Weights of a small GPT-style language model, trained from scratch on English Wikipedia.
Size: 12 layers, width 96, 2 heads of 64 (1 for keys and values), vocabulary 2048, 1.73M parameters.
Architecture: LayerNorm before each block, rotary positions, normalized queries and keys.
Each number is 128 + 32 x the weight over its row's rms, rounded and kept within 0 to 255. Layers, rows and columns count from 0. Numbers have three digits each. The size before them is the row's rms in percent of the matrix's.

# gate: layer 4 MLP gate, 256x96, rms 0.194, rows 215-255, columns 0-95
# up: layer 4 MLP up, 256x96, rms 0.189, rows 215-255, columns 0-95
# down: layer 4 MLP down (transposed), 256x96, rms 0.17, rows 215-255, columns 0-95
gate215 102:129125172095103119126082111155185140106139147151163134089114112154127144141105159110086099151130128178144149094090065159134196123130057114126092211159097133170073106156188138055055107140119179080141138120123126158167120143215103153129113122131136084140141120121096155117153086162119123124
up215 108:101073134127156100135091161171128082157147119082131121116146093113129140124148098073070109096117138133142099074162123101162080130154169113124109121091100108072095085156127131077088197142101162130105058104165108158125099135191186140097109195104150135146064086102075125121153070113137158124
down215 107:122057121169107165118179078166099151128105103129199185113224115127178147172135144090123066117182102129110100128110123140106122106182137158112132201137107127134104110152173126075070163121148184088175138099139095150116125101147152164090144199130147118102112110144141119114111100135104155125
gate216 111:076041114118144062177114144130128157105095144134175133102123145143108148137083171132169156136118081188136142089102079152047195101123060073151127112114131115184100116152168135121141127151127112165147150144066141157126150103166119117102110149100143098099159194107105163153099171162131162129
up216 104:129106114139149072153136135128170131146112114137150161200133191195081093123085147123127138118102126148142109127161099123099132135113100039141091121050148099178172092150224131145181097133122079129117162157103166161129105102143113155133055088128115086126132123097150108131196121115164145146
down216 109:157122135105120119142114179139129132135149175125114112115140187080085086135106119167101198159140169147122165090142087152115194148154130107129110156096143071182094113106125191084141096215148112150139077079134107124080144179084095126149108122149154103141115169176189141152070125119141107074
gate217 105:094127090121099084144148148142084151126147113101063146140103095207107084117122141091134096115144086155177097160119140130116106099102188077136111104058115040170114152128154086135148158136164208159107118122162094111101137078136121155166174125132143170077119091089119077136151163148159158112
up217 103:156208122114128127151075137101169120198134168100133139149101132111183143179153141107116139096064131111111155115102157076116090190072083152073131128204142099111119163088108109100128067088103133155135098116109157192128119116109138142125141150116118173127174114169056119106106104159089088116
down217 103:115100117132113157140100092101150132141083222166140103125166163165148154152089115170029144091095062124124097119120121148121121169112087151157133113166156108090131121158134124104096134144091155096111150153093142128135117087121112213153056122068133147111113100141111113110130089193088064106
gate218 097:206132135146105149136141085175116160110013133106147129182159134129156137115113130088084148090147101079150108188083153138146132107124156128093083162123129169138152166121129162144110113086118126104080144113157152162053109072104167128121140161112110143099195107194113147085135138099158108172
up218 099:173132077189037076127151148153144147102085142154137128187155154122119136097123100074087169144143101108160121188105164154135102118130177133150085111143176158084175133143125169151112146115126037101091089157154110116124108073166147110150098103095137113127144134145107185077176143125144145175
down218 100:197071129161078113143129105145114118101073114088098146166134116097108172151106115106138147117142099033113118112085140122141147104120030127092180109129108167115134111125185190110102149092147113113101129102121150154147144105125161104140115190176080123138169108145063189077144134157171111126
gate219 099:148089095097087125082203127156211142134104166190086091184065110135126171162169088145154099151144105117124106167125099102124103112132148136143121105119199126104168142078144142160110115129104100176118142048075114116163076099125138105126120106130141129105146153121194083139155156076148127096
up219 096:077132121077064119096162117103147150139134096117120109134111078106156145122125145160146097206134139107144136164177174158135150072153136083103134020119124078128123127059152141114159065115101131150102117132104145049145103083112087159093109152137140167114101167116115142186088137163168145152
down219 100:117164100144134159096123052118090113089119174121128140138111209153127097124164182119071145121168085170121117096102119141194096118136155163126159165162087168171140111144110111101086152141196142169085172142112112180078152182152129106138115180116102126141095198145104142098155165108100091111
gate220 096:047185074148102164084126135071182143083153175150112096072161103091159179134105087116132114139142135126171153119222118174184111136144111125123150139117093124151148154138135114122091107181144126157172157129151145123152138112129104124113161047192165099156106128084097132121177116135153140165
up220 098:182105179126176088162156093215084143153107105152147110184175113186153147096115134162077150165146133122166101103118149076127118146127080099158082108158152122146129087133082133095161127160089103103085178112158120128099113073112164079117130165092110150113051117145121111097130180134143087096
down220 097:112135122148141201111188086143123148126112096159126074112147169136137140115064116102179151191158134134160150083109123156084105138187088108153124095130119215151139167238138061098099133163105115125122158099141141099109139096100125134102118139154125135176133140181128129119172180124126127184
gate221 090:088167114072060139131130130148072119115148110143120148133138106135152110134193127095117122129153116105095145090116105080106133100149173172148110167100121183152146097132131072107081131085088119083137167157046136132158185173096222121141094078096152138130115153128111092040104108120150111126
up221 094:151082078144214083164156143131120149133137140139121081220189152140063165098070108127178115208149110126123124164132125141150112172154091059124161118132138134196113121115141130117154061132134099129099124122165126127072120108125101128143139141155159120170120139192094143144124092124099172105
down221 097:137175132126153111098179148152133112161166146145101068112125109143126178205119079172081134139126069139123152153142090151126138076118101082144151108112077061115153094123090104124186134148129150094106186144130185140112103039137096157103089162170122073162156140140084137156151111115076102140
gate222 100:040129179150114122122081090083139151150163147133108136152102124156172103137116118143110152106111117162109133135117107059112172111123124148160190060142088102155082116141104206085117092105123174163113109113104178146140120099151115181081095174109070093134136149132103121154118157136169169213
up222 095:144125101111101160149120137091087076120102117125071140160134164093128088164110158185131096139124150118090099106136179219120113133141163089135073109124181113139153131073082063107125139171158090136122121158102106080112083124147150109107174114096155147152177102175129055146095146123089078067
down222 104:183126097131201141140151135168140137107078111120140055174152139119138124088119142157138164110121114084139113191148195154126094108112104151125132071074104121147138139047180061162142129134111055111153105162136056111117129144097134113180143136078162099102123115136166153119092103148138106065
gate223 097:142114119124092120190147092089170141138094152104160092126130086086129105128158073139105144090130109159136130105096168132141136156149175106142155137108139077120132057115156080148137135078098121107098187135139070140124075197095140228067095149098078200128121134113121100183128117106134160144
up223 102:114138148162086161165143110100067085126102097126050153164125124137190173147101146123116079112098135098141154165158084117113060059095127201169123110112111108107152098100083100099110116144153107151176128169160144089139155169141131082162164147129119155077110164101130054112113105105125129069
down223 101:141109086124098102061108134063153146133119126179115156080166129155106218120108111152118084107106127062129129175154092152066081113152100130175117104155097097112160168143098099135159096180133129130081087126155178094169116097092144080115194109110175121167158160080135157101149110125134147111
gate224 098:115192111142102131126163172123175174145101156041124130073129076112133088135049115124131126080131121098114103096051133145132118141084087155119161163156148141088111116155118111130171080115152145159176132127050107168130129106154095191107090149137117137110153104156079120106121123160174189164
up224 109:140099096142139160112081138142103150112154097151111161123150049129091139174164151120182084101090100095085128128165177177138153134170196142092105184097162140125119164148160146117127119132109152145166111035072192118197132083077137149111159147118122141092176133095093096162124155139109108129
down224 104:152132106090151145085105127188077128168136153132141120120180031141101168195127124153138176061114101123136151166153079142085151140140178101104096120089150130174113144148154187125095169170092166161119078102111169117159148122154138141154178148100140104124130079109063083125116092169152126105
gate225 111:139118127053125131144164137116130087144094152146102154135100065140179155118128146173150113121112158132096173171075122111150141131099099152130168179111146062139120177095128200169117098113096107184135151166092117128111165137124143195143136153135135123113155105055151170172160194090137131043
up225 105:158124100143152172108121110179147114206102148156140107107161166133150133076108152097153080070113167126144102146165126166119141195155154158112106075187111121104130118102095157162200043089140146101116116127099064113124155113112154144095167097171184082129132142149123097096113167174167101149
down225 107:133153102180112114113154094142148195176170127188132035154169176120116135120129076109130097137147135150163117141151132162157136140123110087085077102146128140134124124133133113094150174135166160149140105141157154085146119113149113087090066110138128136160091142179103047048111108142195078170
gate226 110:121108116100149110127204143159193141128149134116157085146154126145153115131111143106131109114142090128172117147087152140105132107073133065130083112208147171191064180130137074065140098115149155115100152104200127124149140090152084151064135064140167109120137153120139183138139110197138124148
up226 100:157128153117092097133084114129107144115142123198064212153117138148166108183142119166094189151157153128134142161179099128106130173119130138127144161068140110073167085091132168159170132143113118116185156161156107178101141126084150112091175169141081140106119115117148082141055152057131120118
down226 106:148151145070123108114106082129099113164161163104131122133190145098107118055143144107159149168105189106140138089255156090130122158144127112129135151096131170164130118127182118109157184086144110106081126140133183136129131174146118124154070114158181182133143115097104168114105138086163100123
gate227 095:124073122142160141078103122139125156134064087156099095139118111149106088184093121165144163108133178098155168126105150140088128093080069148123157084161102149196097163125188138116113124161150115182138108160097158161146090129108161142123087116113065137110164147161073114075202133076110133174
up227 104:156092061063119164079103109149153168148077145078094074143091087180145166191111104116121081132117116125120117067132130113125154106135139147134122160136095124188134116154156169123156111153105160184103094189145152141139113105108151108128132145115157143132187106113103112058120064054101112078
down227 105:164156102126113109183115183168122096149098135162124130153122152142160102159127165081086193120095209126118124152136125136111108095132121147148086107114094159135125067177106170054136113089174168111170086140122064128164140116113178189112131178133123086128130113082082208133089103144115117116
gate228 100:117097169117165078101155157107087096092154170098163066187182121162156113133110196101132184176085085135155108139157113104169137118144096097126077139112085180095137071095137132175136081085111112054108100128076090123153163120084111103119119137156190116138147122156113142150086144112145114144
up228 103:136119118110098190159126145169190197155131118166097115109153195084112186127094157164138104098169112161119121108074100115113137150109167177059134091139119136205094114140175132132128107108078158209160128155077166176114147094117154135166103124139121091113123119110157118124124104145161072086
down228 100:070134126158145154072197128063137094096143090128118091164116045163182053119148176150110149105097074070147158096132163144138146072122128122096137146102100124080142155106172083168117158104117106103144115121114093125102191160155127078122106142118083165105150112169160114186105132127129145119
gate229 095:052166111083153167137150164132165181060155086111118109070131129092175154108154111127125095086108098060134127122120081114155203122146177116163182145120122153200107169126071101123113166080140043143108144138104140102146130119151128069119130125102125145116113125131145143152136170174155165141
up229 101:084107116147108165194127143139069130090107111168064121159105160137164090167112171115071119160112103117134157151069114110056102119182140123128122062158085145122157170147128107127112147123131115149137187168139103109173185160150146076087123169119072134142078068113083090169097142108116140149
down229 097:123094162095080103191103158146114069154160202115152099184080150088116145113161136166162114173140119162174149154129142119151091107121068118069162115076163104079148171134164096090128097105183103167140155148087126153117123153125137120076148112137117090049150112141132123149049125125154130133
gate230 102:173129145127165137074126149112160094143075139161076151101143106152110131139116115116127069086162106109049157076128103206154150098100141100066101177148120078135164131136073148145154162158102147136077101122086124122128161075141207164081135108146168112078110086089133119116138093126149177132
up230 103:064078075167122124122146153134131111118155113106157071112133129165084204146091095155116088155131128129066116119115135084067113153149128155157106097146163156137050084138127118070120173090141080112174106099150155086158088179085113095147112122123105142179138116178129158130142196160087109123
down230 104:001145085132126103153161178079101139116102140110136081119064161163126129118171146113117113150117125113143127189180091141077105128118096164143085148197102161141117146123108161132125096138080130129133115093089135190134101107178109096137087121151164143172174088175155145097101138171116125090
gate231 099:110123130139131172099161160107097107128113171122137142149087110123152137114119148213106150090131076133127141166117175155101062134116168162115147048135122110122171140111102128121149123162058192106145054117166127142112111109187151192100106145067147137200153093122148117139170114098192094144
up231 094:124129179125109104133127179072116130152127120098188173095123102114107151108117136188175112085112077143169115157107151154135093101091156172076204078125097141119148143093145101122130112161079150093109088142201145133083131093201156189099162149135130178126167064142128140126144136099142083099
down231 098:094163123083117135127106147090087127132118124189104140100089075125096064156120082177121142128154106089151089076155167163112139169156161101112180061079072103094163120110125132123090127191099097096161156124150128154083105120154116153048167168191138135148153076135134120157126125117127126068
gate232 100:035143142123078160162157164130144089087124118115112132143204117150127180113091119124127094120138131181078141082124194219091088117094094117192162130130135068148164162118140126150158152154129101126131129132116129134172136130148120095098055141103089083113142135154059122138168173126160132130
up232 096:124102045121132175087098115126120097072128128170151151140136128157148181159141150108095087105120117104122112157161162182112126134085121120154099174089148133111080100129203113108123132130156136128121149179107192159144123147175104093102104128147071065166117136078047179194133143107112112181
down232 096:156108106084139174105130087142109099135167121174065187107152096118172145156169137138105129106077096125159133144132038094082137107159135106168089128126135138098087142111128138126148183166213128118123154069170108098139170160110138114164186063109153166170086117076149114147092110141097101133
gate233 105:162123164136124129164100078063125146076132173120073101155110161125069149151138142091145130124135098123118131154145148135143144047197138086180123170167179098165086157190098151147107130113155135164102159091124060133098129122152110084145120172074131138117149147117086106202138147071084115114
up233 099:128129067144125159099108149149108131195125084052085158132119123159088153111125120099088136181117121127070080102166119119153152071091103104139126148097132156097117104079158125115150158158102140093091204175127176150169152174145111150186104155088089152169116100060178104116155076121117144121
down233 103:030115147139090138135074081081136143097200198147121143114151116096096146109071073119081099150148115141142148147125126153111185114147102122116147144187182092109130151148111157151156129146173143142131117085193093145118196107112108114111152102106109119146070147191096115141125127085097154078
gate234 100:134082090117107091142187126144125109139117140152116087099190059102092080141147151138120156104147165136179157155174146071088156106104122089162085114093119136109090217182138142100146160125126135088134082128129071076149093133160177120120123113092167155165174063104133151180173115147137124120
up234 100:108086154097047122101163174120143145118120135140108141084143080104115107095130156107074153107114102094090203148123098082089146095141117157136087111155136155117094169134117125136138145155087213115163131108147089070117119106106182136138117102114171107163165106087075143211162070143156123081
down234 099:188102124139127122185176146071105120157121124156119174142150129129130158136105147160070066135147117146079159175155113079107105162128119152103087090132093140066079152137117115126106173133134164138105119146146109153179101043133134068177129108084120132196078169128097184148162065127147119111
gate235 093:128047125122119099088101149141166126176121104106202123093126110169121113126137123132109073079109130099137130101080141108151148129101206124163096109138112173125133109128112129145130113126137174193150100164082157134177185100219093144147108103115083084186131141073162095153153132183083140118
up235 088:088095070132141124176116150076188151201109134051155094154157146156139114113130081130094095069185161134152110080125124102122139108153147163125129086119163114151119087102106180116179138105130124180154120138127135135190122084185084128189100117149096102178104134142117120156103058132145166097
down235 093:197122101106103133084123176119117131136140151092114153134099145133111122100145098104123041109138134162134142122138111148072123120120201158209111141168149131156123127146152155081138116150210128196108134127117117132109118105161151155090158128122028122126115107168055121177136080173078160149
gate236 108:134077113126165124098147125157081138109061179139109102148118163139184087153103132197139090124051115107178109081103127159103117094107190107180154122128115108144134163089140131133147088140080098141117135109102044172121130138123170111183125123109138176128119082155198128068157116110159083125
up236 105:140173151150112148157118094111159144118111125127085150145132111144115156124130103067079169167184134111114085147126154090146073216129123136119117133140126154077082102179099172143127119143208153084082186139139180112128134107127104130069092182172127056160140191104115120142130183147129172125
down236 095:133154146085113153185127105128122125108186129174104151131109118097126134177121057104095159105152151124085122137144139098192107155125090118098078150110105151124107092115120128136119099117098113099138085206123146123133090059097136095086138108040117064161120161176080040122134138107083088140
gate237 098:126114147090105112098075086094143135151065122081112080061119185098127108134093102136133131136155150104131122102107176162093065111117115154121137094133126125137175122113144112132143186142114133164167179167074086105144123112211146166058203124112113152076107150097121154089183096136168102110
up237 102:129119090176166098094174122109100113106116136081109152154111097106101106155118161168146069099133125129077098156171148171156081173173094150115128120073133087029089143092099161072133134163078130136141149079125141118179169120134176099170138141088138099151163125154098074187110160109107144104
down237 103:146144137102096086095129102178133061096188128137091109157160141154048130118141157142088162142110099093116140114129097145152120198152112144096078130125152068122084137129141157111102174134129178099184108113130125063137137097127095102149096108037145079112098116118116140174155112109125217105
gate238 110:112179192149073155123127120150143184079098098162068126147114146093077141080097115146165135033133149178114086168115148108082126136148122109145127171109090164122128133123080144167167115162073125116123120111168081163143157116126138130107204178130093073160145093094120108105115089156159092143
up238 107:122125101127150152122104156103219150108188152147141131178170107144089114111071165078114171155137090105055049120176097158147089111173176094145113114110156099134157114126127123105117115113167045052130076139152119101095121087107135129130149121134126154104089146082073163134142127113108157119
down238 103:157090153086245159140129151083206163121130139143145154114137084124142108111164094129109084106093143074111077082142132171164106146128121094140129088102144081143117123143163127125108180126142110159119141127144080191149126181126134142103153094182096135168095127066118200109183098138117129115
gate239 100:113084112139103130147189170149162145123107143097176087111131099180176158165135099139122183166120117133146182105095142152131118091181092078112163156129096150188104063109117109140208120144157129126111104173105095085083154100135136168165168207127163118128129115136107178156110101160059109115
up239 097:168083111153126093112194155124128161106121085113119148112169065156141170158196107124123107157116109170129165122110105134096057108145103158116118149100114117198079130138089125131188155094107115107170073151131067109106096179116133144147164169128125065139105082092137126132122119117035093171
down239 102:112150125151101121105057123184122144102108119172071102074182124126113088107117114147151154116125159102061154139060126161170109114090143138115125181103126072069119204163122138134153156180079108117130121144189139126080134133138135086134100139159137118191144112170068081085100078124108105104
gate240 098:150124125126124099191095088166119129124179146102106144190212158200164091123080165139076090175085133171090073144123084122151135115084156189143100101086142069086136147066130124088157100117147117128142152098143101135071134118154141120119153135110142178152132140159127075131105110163107161163
up240 105:135124055121179170146135083093156114084137126164159142097107082151110109083121106096115139169155196111110142102122127128139166164091173106084104183160198087150105170119043167105147165110135119126108137097131102148150089166178134138078122042133113143144133099082126148086078138134128154108
down240 090:115125189112124163157160115152113119165145109113152081173171139097142153148124119146138165206132128077056125119109090129184104174154076176164107048137145125098177121079176097103144098131115082112072145140146127106097095069162164079173175144134102128147091155130104063127113134113131124145
gate241 114:102049156105110153141124147144096174117165126165147150157095150117097085195099183166114158130104152125090073093154179155085109098096186138124124125148100113086116121009136094131131148105137123178125123158137125144184092141083122126148124183079142137105153153129100114135145181163119104176
up241 106:124159081157181119131107140159108147145114145066138122093190112134168203101133064104124077135120150153160191144081125143128150141148123154146130055117064160143104098211163169110107117133106152152185112163111127076086146153134110128100152115136019134111101154142139144129117141154111154125
down241 101:116201160090110107109103103132110156159096128154173125104127137101128145108150144118088192116168142092092116090171189133108177120156136120136140046130127115070139131103076072174095148098100117077189130130130103116125170174151097121130169189037105101137141147123163180121148150087099124112
gate242 106:075136092090171119138154154088138169132169127168075197115199088110155133115102080177169151122120187170134062147135094127094117113105109111171091165118156089158151060090152158112104106107110162104094127165089081116109121177095105097117128132140138131151086176078164131095113157149172128100
up242 103:117080142096149071093136140089157092112177106181098135114165072129097177153116135139176079139106143176147093140151090113111079118125167132170088126110115070087110037092102129143111114196140124079161101115176096146096134132143186141062135137118117148164103158131194164127142149126168111126
down242 102:110093083136089167114182108128125152127094119113113185115107082140128111117176190130094096117091098149114187103213116087149166106156138152135198040120151189099072107099138169152146140123119110154192090165131192108140157142165170089136122136150108159144118136123148131134110156127172145162
gate243 097:150144217169194148050186160150100157128113160085191111091075172129101166137134095135102104102104122074095123144101180131150129128110122147165104122149130090153135105115140173118224113102100123123104145142114062092108113153120090161130131153118109091131114149091097178167095101099140152128
up243 100:147176101128153119126104155088193082154105177152101142120177101126164151166104134108160126076147132167121166105160149106091103122121065089049161101119139045109109157101138130183148135184134114143132115062162096110185096142092088111107133152104126172127091117104075069107128151128133183131
down243 103:095151144090137133096131158085119129080131104111094085154174098092152166157153104114119184136210137140172102106155116132138078090111114114116157098123171049160124194137104140198072142134175159148106163127138123073188165078110084095085146147156074152138106116132151131102155121153123089099
gate244 099:123120175121110074231125152116125156099102106116125140166088106068156126140192140075143130162191131116138127131149134157102172108197142116140060128117122143108105213118150110133122140114142173170099104093073189098138145190124112168137127116154113119124071067097110133116150153081120112121
up244 096:095108152121111107155145137163123176135111152106078133112116149082077140125098107108082137081139104117135179130152106104160143118139127174091114090157111179138110137108136135158128173144042131118121177130106154121171084112147192078171048156106136123047118095077060152128190124147136094077
down244 101:133090151118116093152175168177159165170084130156100149135180153104148166175182170090081162119099134076120124132127121099103115071169111166101146089180118097117097189153153130205124162142112139131112089136112176079131174123102124134119078154098168135089062163133116070084121103147113107100
gate245 094:131069156191127177092094151161079118169175188072134114150102075140101100108183152089110158112082126165120155114114109093145095155178085138070124158099071136160148096112111133153150086121132136147149109151142121131135163154115137132228101164118135080118081066105107094172136157150143138128
up245 096:142110118119075124105117117150152139115165122167075107135176090117132126156167092129125065120149130151058151141126145128075060145179132056126191091134137148111187149131160135123143214098102169133157119082124131120122104182166166134100140096046121136133067099114101132132143144101084185118
down245 098:142081149050170147127064086092131143137111141121133133111125141101089195122197139104109175146091104157108131143041120021093142140132125100108098102135146148106153118115164196152130107110126121136138124164111100087101099126088158167131052141133113085162097132175106102178150113153139145131
gate246 100:135073110127141118100146162125112042164162156097192121112170121104117090123105186088120162104100178100090151120111074114119160168091077113157122141116132133113177048161206136135091114093167093076165141105125109128167122166164124124125094089073122155140142133064095121124134092152135149094
up246 100:147137066095094163115101116136087142125115117138128148170113145129120114109138123119125170151173139194140103148121138201110085088168175189104156137155119205165130198122094147064165182157098174111113132118139126059135084164085164136135106095191150082138109141088131141088107157162116158161
down246 095:117128151193128203130102161112151113221178131189122124131118116119139129174096101118163125148180161101097152129075156188146139100126101164143125090147097194083093178117141126104123092133129117075136110135121136092093102101141074127154039166135142173144141077114161125139076098126113096117
gate247 096:138102140164169082195103155067180106134174165116076168179117121195118156068119073137137154162132104162103120135116134109162138108108144086139125134121131062093082199151144111117140194123122161141122110132109119071067115139138141112118161181138175111075117157107131117167121155177146107174
up247 104:138063133123213082170133185138143124191150157139167091175133126139132140107118118122094205096110109166156103078079149134129149146178187155158127100131168105092124139131109165152145096123167116095086126074143147153118092054175162099114096129176145119164154115128098186146151095149088141120
down247 104:186171108110105153061165123114102156056192145155128123097100126125121157115159108219128100163074120131130160162125109145143079114067134108107121095184153180126137153135115157114128158146094150164158140143123190104154197145074085105143102164171108134152094135109167149145103120142176142182
gate248 093:114179146158186120118153146143148137142127114122119117114114149161129133117142091133134099207124174125144098122123111118136096156143066132065135162074052138107059133081153177109136069113053076104170132139098117130125065209083119150173151147158146131106103122121064174128158138135134153095
up248 092:149148154107147126103143104173167181061153171109136117101059131169164123124097104089182074096057153119087135101072091091116113081132094093110083128103171110107097113140130141119199125143152109132118111109112133108153100132117158094141112143145139153157159183097083134164154138220173178120
down248 094:147147187144166157185115200113181135132075185138096143032162152167164137125188171137110129168152126170117167159063165144125138150113127107069150114097079127126137085132146149118102150089109058117088132123159142147102167130087116136110073084123101147135154165126098125098094107105117100123
gate249 086:144131145139138173192148128116133084190105141088152165169089205150098083162141123134139143112066140142121131116079122188088141119147084148163116110192149159102134181110076160111172162140173157160129147104120133117145165105096120176167073115077095086106167105108163088096155163069129125138
up249 088:168128130084095109180164093135130136171070118071116115137116170109057119128135181169121138113084136183091160079087073190111154129075099133091139157151145145102128132113143182117168121119170142125135160092079116188164120121142121187143128179132109086123131078104132156086184168162124082110
down249 096:141106126139171127212133187146137136094132076138109158119158069133107146074223132126102111150145113112095060088150087076110159167155157150095113101118147098122165175139084144112180062119090106122131155176133155163153123095132110157127085150149152110084137071126118121126118159112128179188
gate250 111:114153150135182127114132104100143107172111137065104133111145157107144161106080095167109120082149173101103132152149180130140189151121062201151124054163103135147122160098146155125047145143110164117068136110135109132181150041164123158165093133133126101080116120130074155153114166091105138153
up250 109:086146146112115114150139127114138167107088158159118114152085148068118158108122115122128072160126160125143151116117200108098124141145187154148173072172110148169127084162093139118150171155122109202153130066064128094212115121104091143081142205128109114134114162177095092138115156187127130096
down250 101:033146133144106139096103156127131119112084131131146134094144185149106146075046132140143103152182142142099130125141110138163077107165202133114072122132070144129144151142148102155092198088117114169165128083082140136170085161111145093138133153091148130108143166047162137109118127196145103142
gate251 097:120137087095124097125122077116094113128163101137109182122114114099128064113069094106132180138135070132150138153187147136074143121135174099149164135112125080100048161106094084119182112164081147126151166134129141098099126113188206147123148127140184126110119132122186097048119109168087117128
up251 092:100147142120166126128090104135134045111101212141157166153130082145126137145137146161113121176154072105156151069112152113143176103220135136092098135083102129105128119157065150149146123133117079131108098097097157094130191123197138132106125089101137130199076129185092131142158115111137094118
down251 097:121103126114139109109209099093181143080105076135084114107098102129139119116079132076095080097081144157152150205075114210075101115115149163176157128160152162109133134117106120167139120146100125121152116154157148082117197143152164067127134160146156112077137160191151125115148101108141171108
gate252 091:115092198107134041155160114190163098185161080134147122102163152112145073100115103125109157073073197186160134139132149129131079117188173128135135158109106142120156130129148132143166116145107085117154130124163066092109115152181084164144132110103170157084114084093168110112118081125117140110
up252 093:144062129104125117112157111119208125140160106107142171124166104109079124095095111093152143113104115140136081098123154111134102141116094102099203152124095141122048115177124159145115107117145079158191133100128098146143086129197121067190140168169182086125138054175151094113136093144118099128
down252 095:155097136084175146106072146154149082168221142122117107143079158104129191126175087142125112131081122143076078157045155132122153159123086151131158106173127081145119122132125072133130145128160155124140090115138151121140119202189177095122109080126110104137176136124084136104182103096090117123
gate253 107:109126107163133088120146153117162109103149152121161120124083130148078080130198160118075178092095169121194132120093125142126157069116084146156093100145153178116118088140138141089093108144113147128156178135120112100184151134104210047101045162091161089138123123138074112154128140149165146133
up253 103:136190157171190149123121144105121191096152053122137174170136133141152144090132139139104120125135105094059125111107115138131119142201121130132124135173114149120146121092099140093144155106133084182117100145085144110148125094119074128101143131218118158160186153082210090132073078122169136155
down253 099:109117093109073080152106123183115077141164119145125195091089085133097137146101131107141131139066088087130073177146084146120086136142139129160126198166134101090102180162123187104164111104061049096113152162113116134122160119129161102112141133191137137144163129148134112083097149135151174079
gate254 103:132156081149111148171162178109171125110180116095124187110112118116068142095151199129134105143142158117101110172119166195161130118083123156134132137135132154120158133042152140095149132114085086157131132094123060148168105199099123103139117203136066133089138109100065101114163101143138145163
up254 102:115165160064138082094180114152157117123169076136103132144140143139147107154122148123176178133176106128152053110126082158119146159089132094061128086098115168080070097134154148108120128171086143087157174145091093129143138078169109176113096120101113164197177083153135139133114137132170072142
down254 100:173163118110162129106140105141170125106121088171098166126085125129098107119154115143206133120088077215148107156055121142145176122132100104134174085106125177150073160082153159134128176111075142178106152161114085138098153116171148147119066098166139174148100136129160108129108098174167176147
gate255 103:076097157103172181158109128083176115138149143120153129088066091093120144083143142110080181147072108098150190095138126137143161066098125132158067153167117110119121159177128085155129096098144133124168169161153080080125167127125061101167095095140053133180127124146129123163123135113167146155
up255 106:146127160122143165181064141099104183169129132130127076192134040093102120107090121143120121130088154096149116130106148190107140109135147104102102115177135134124080125165151141183123101094142157108102103148130113147224107096158151119145121169161115084201122116085093137124057131151153074103
down255 091:142114158135148154199114115099117101142116127072124075073110167107112108145167131164176128125109145115193117158104088165105179068119106125133134121177150133158121120151100114143147170099130162075126079207146150116087156145101109149098124129165141158035090130177130149098152118053099076107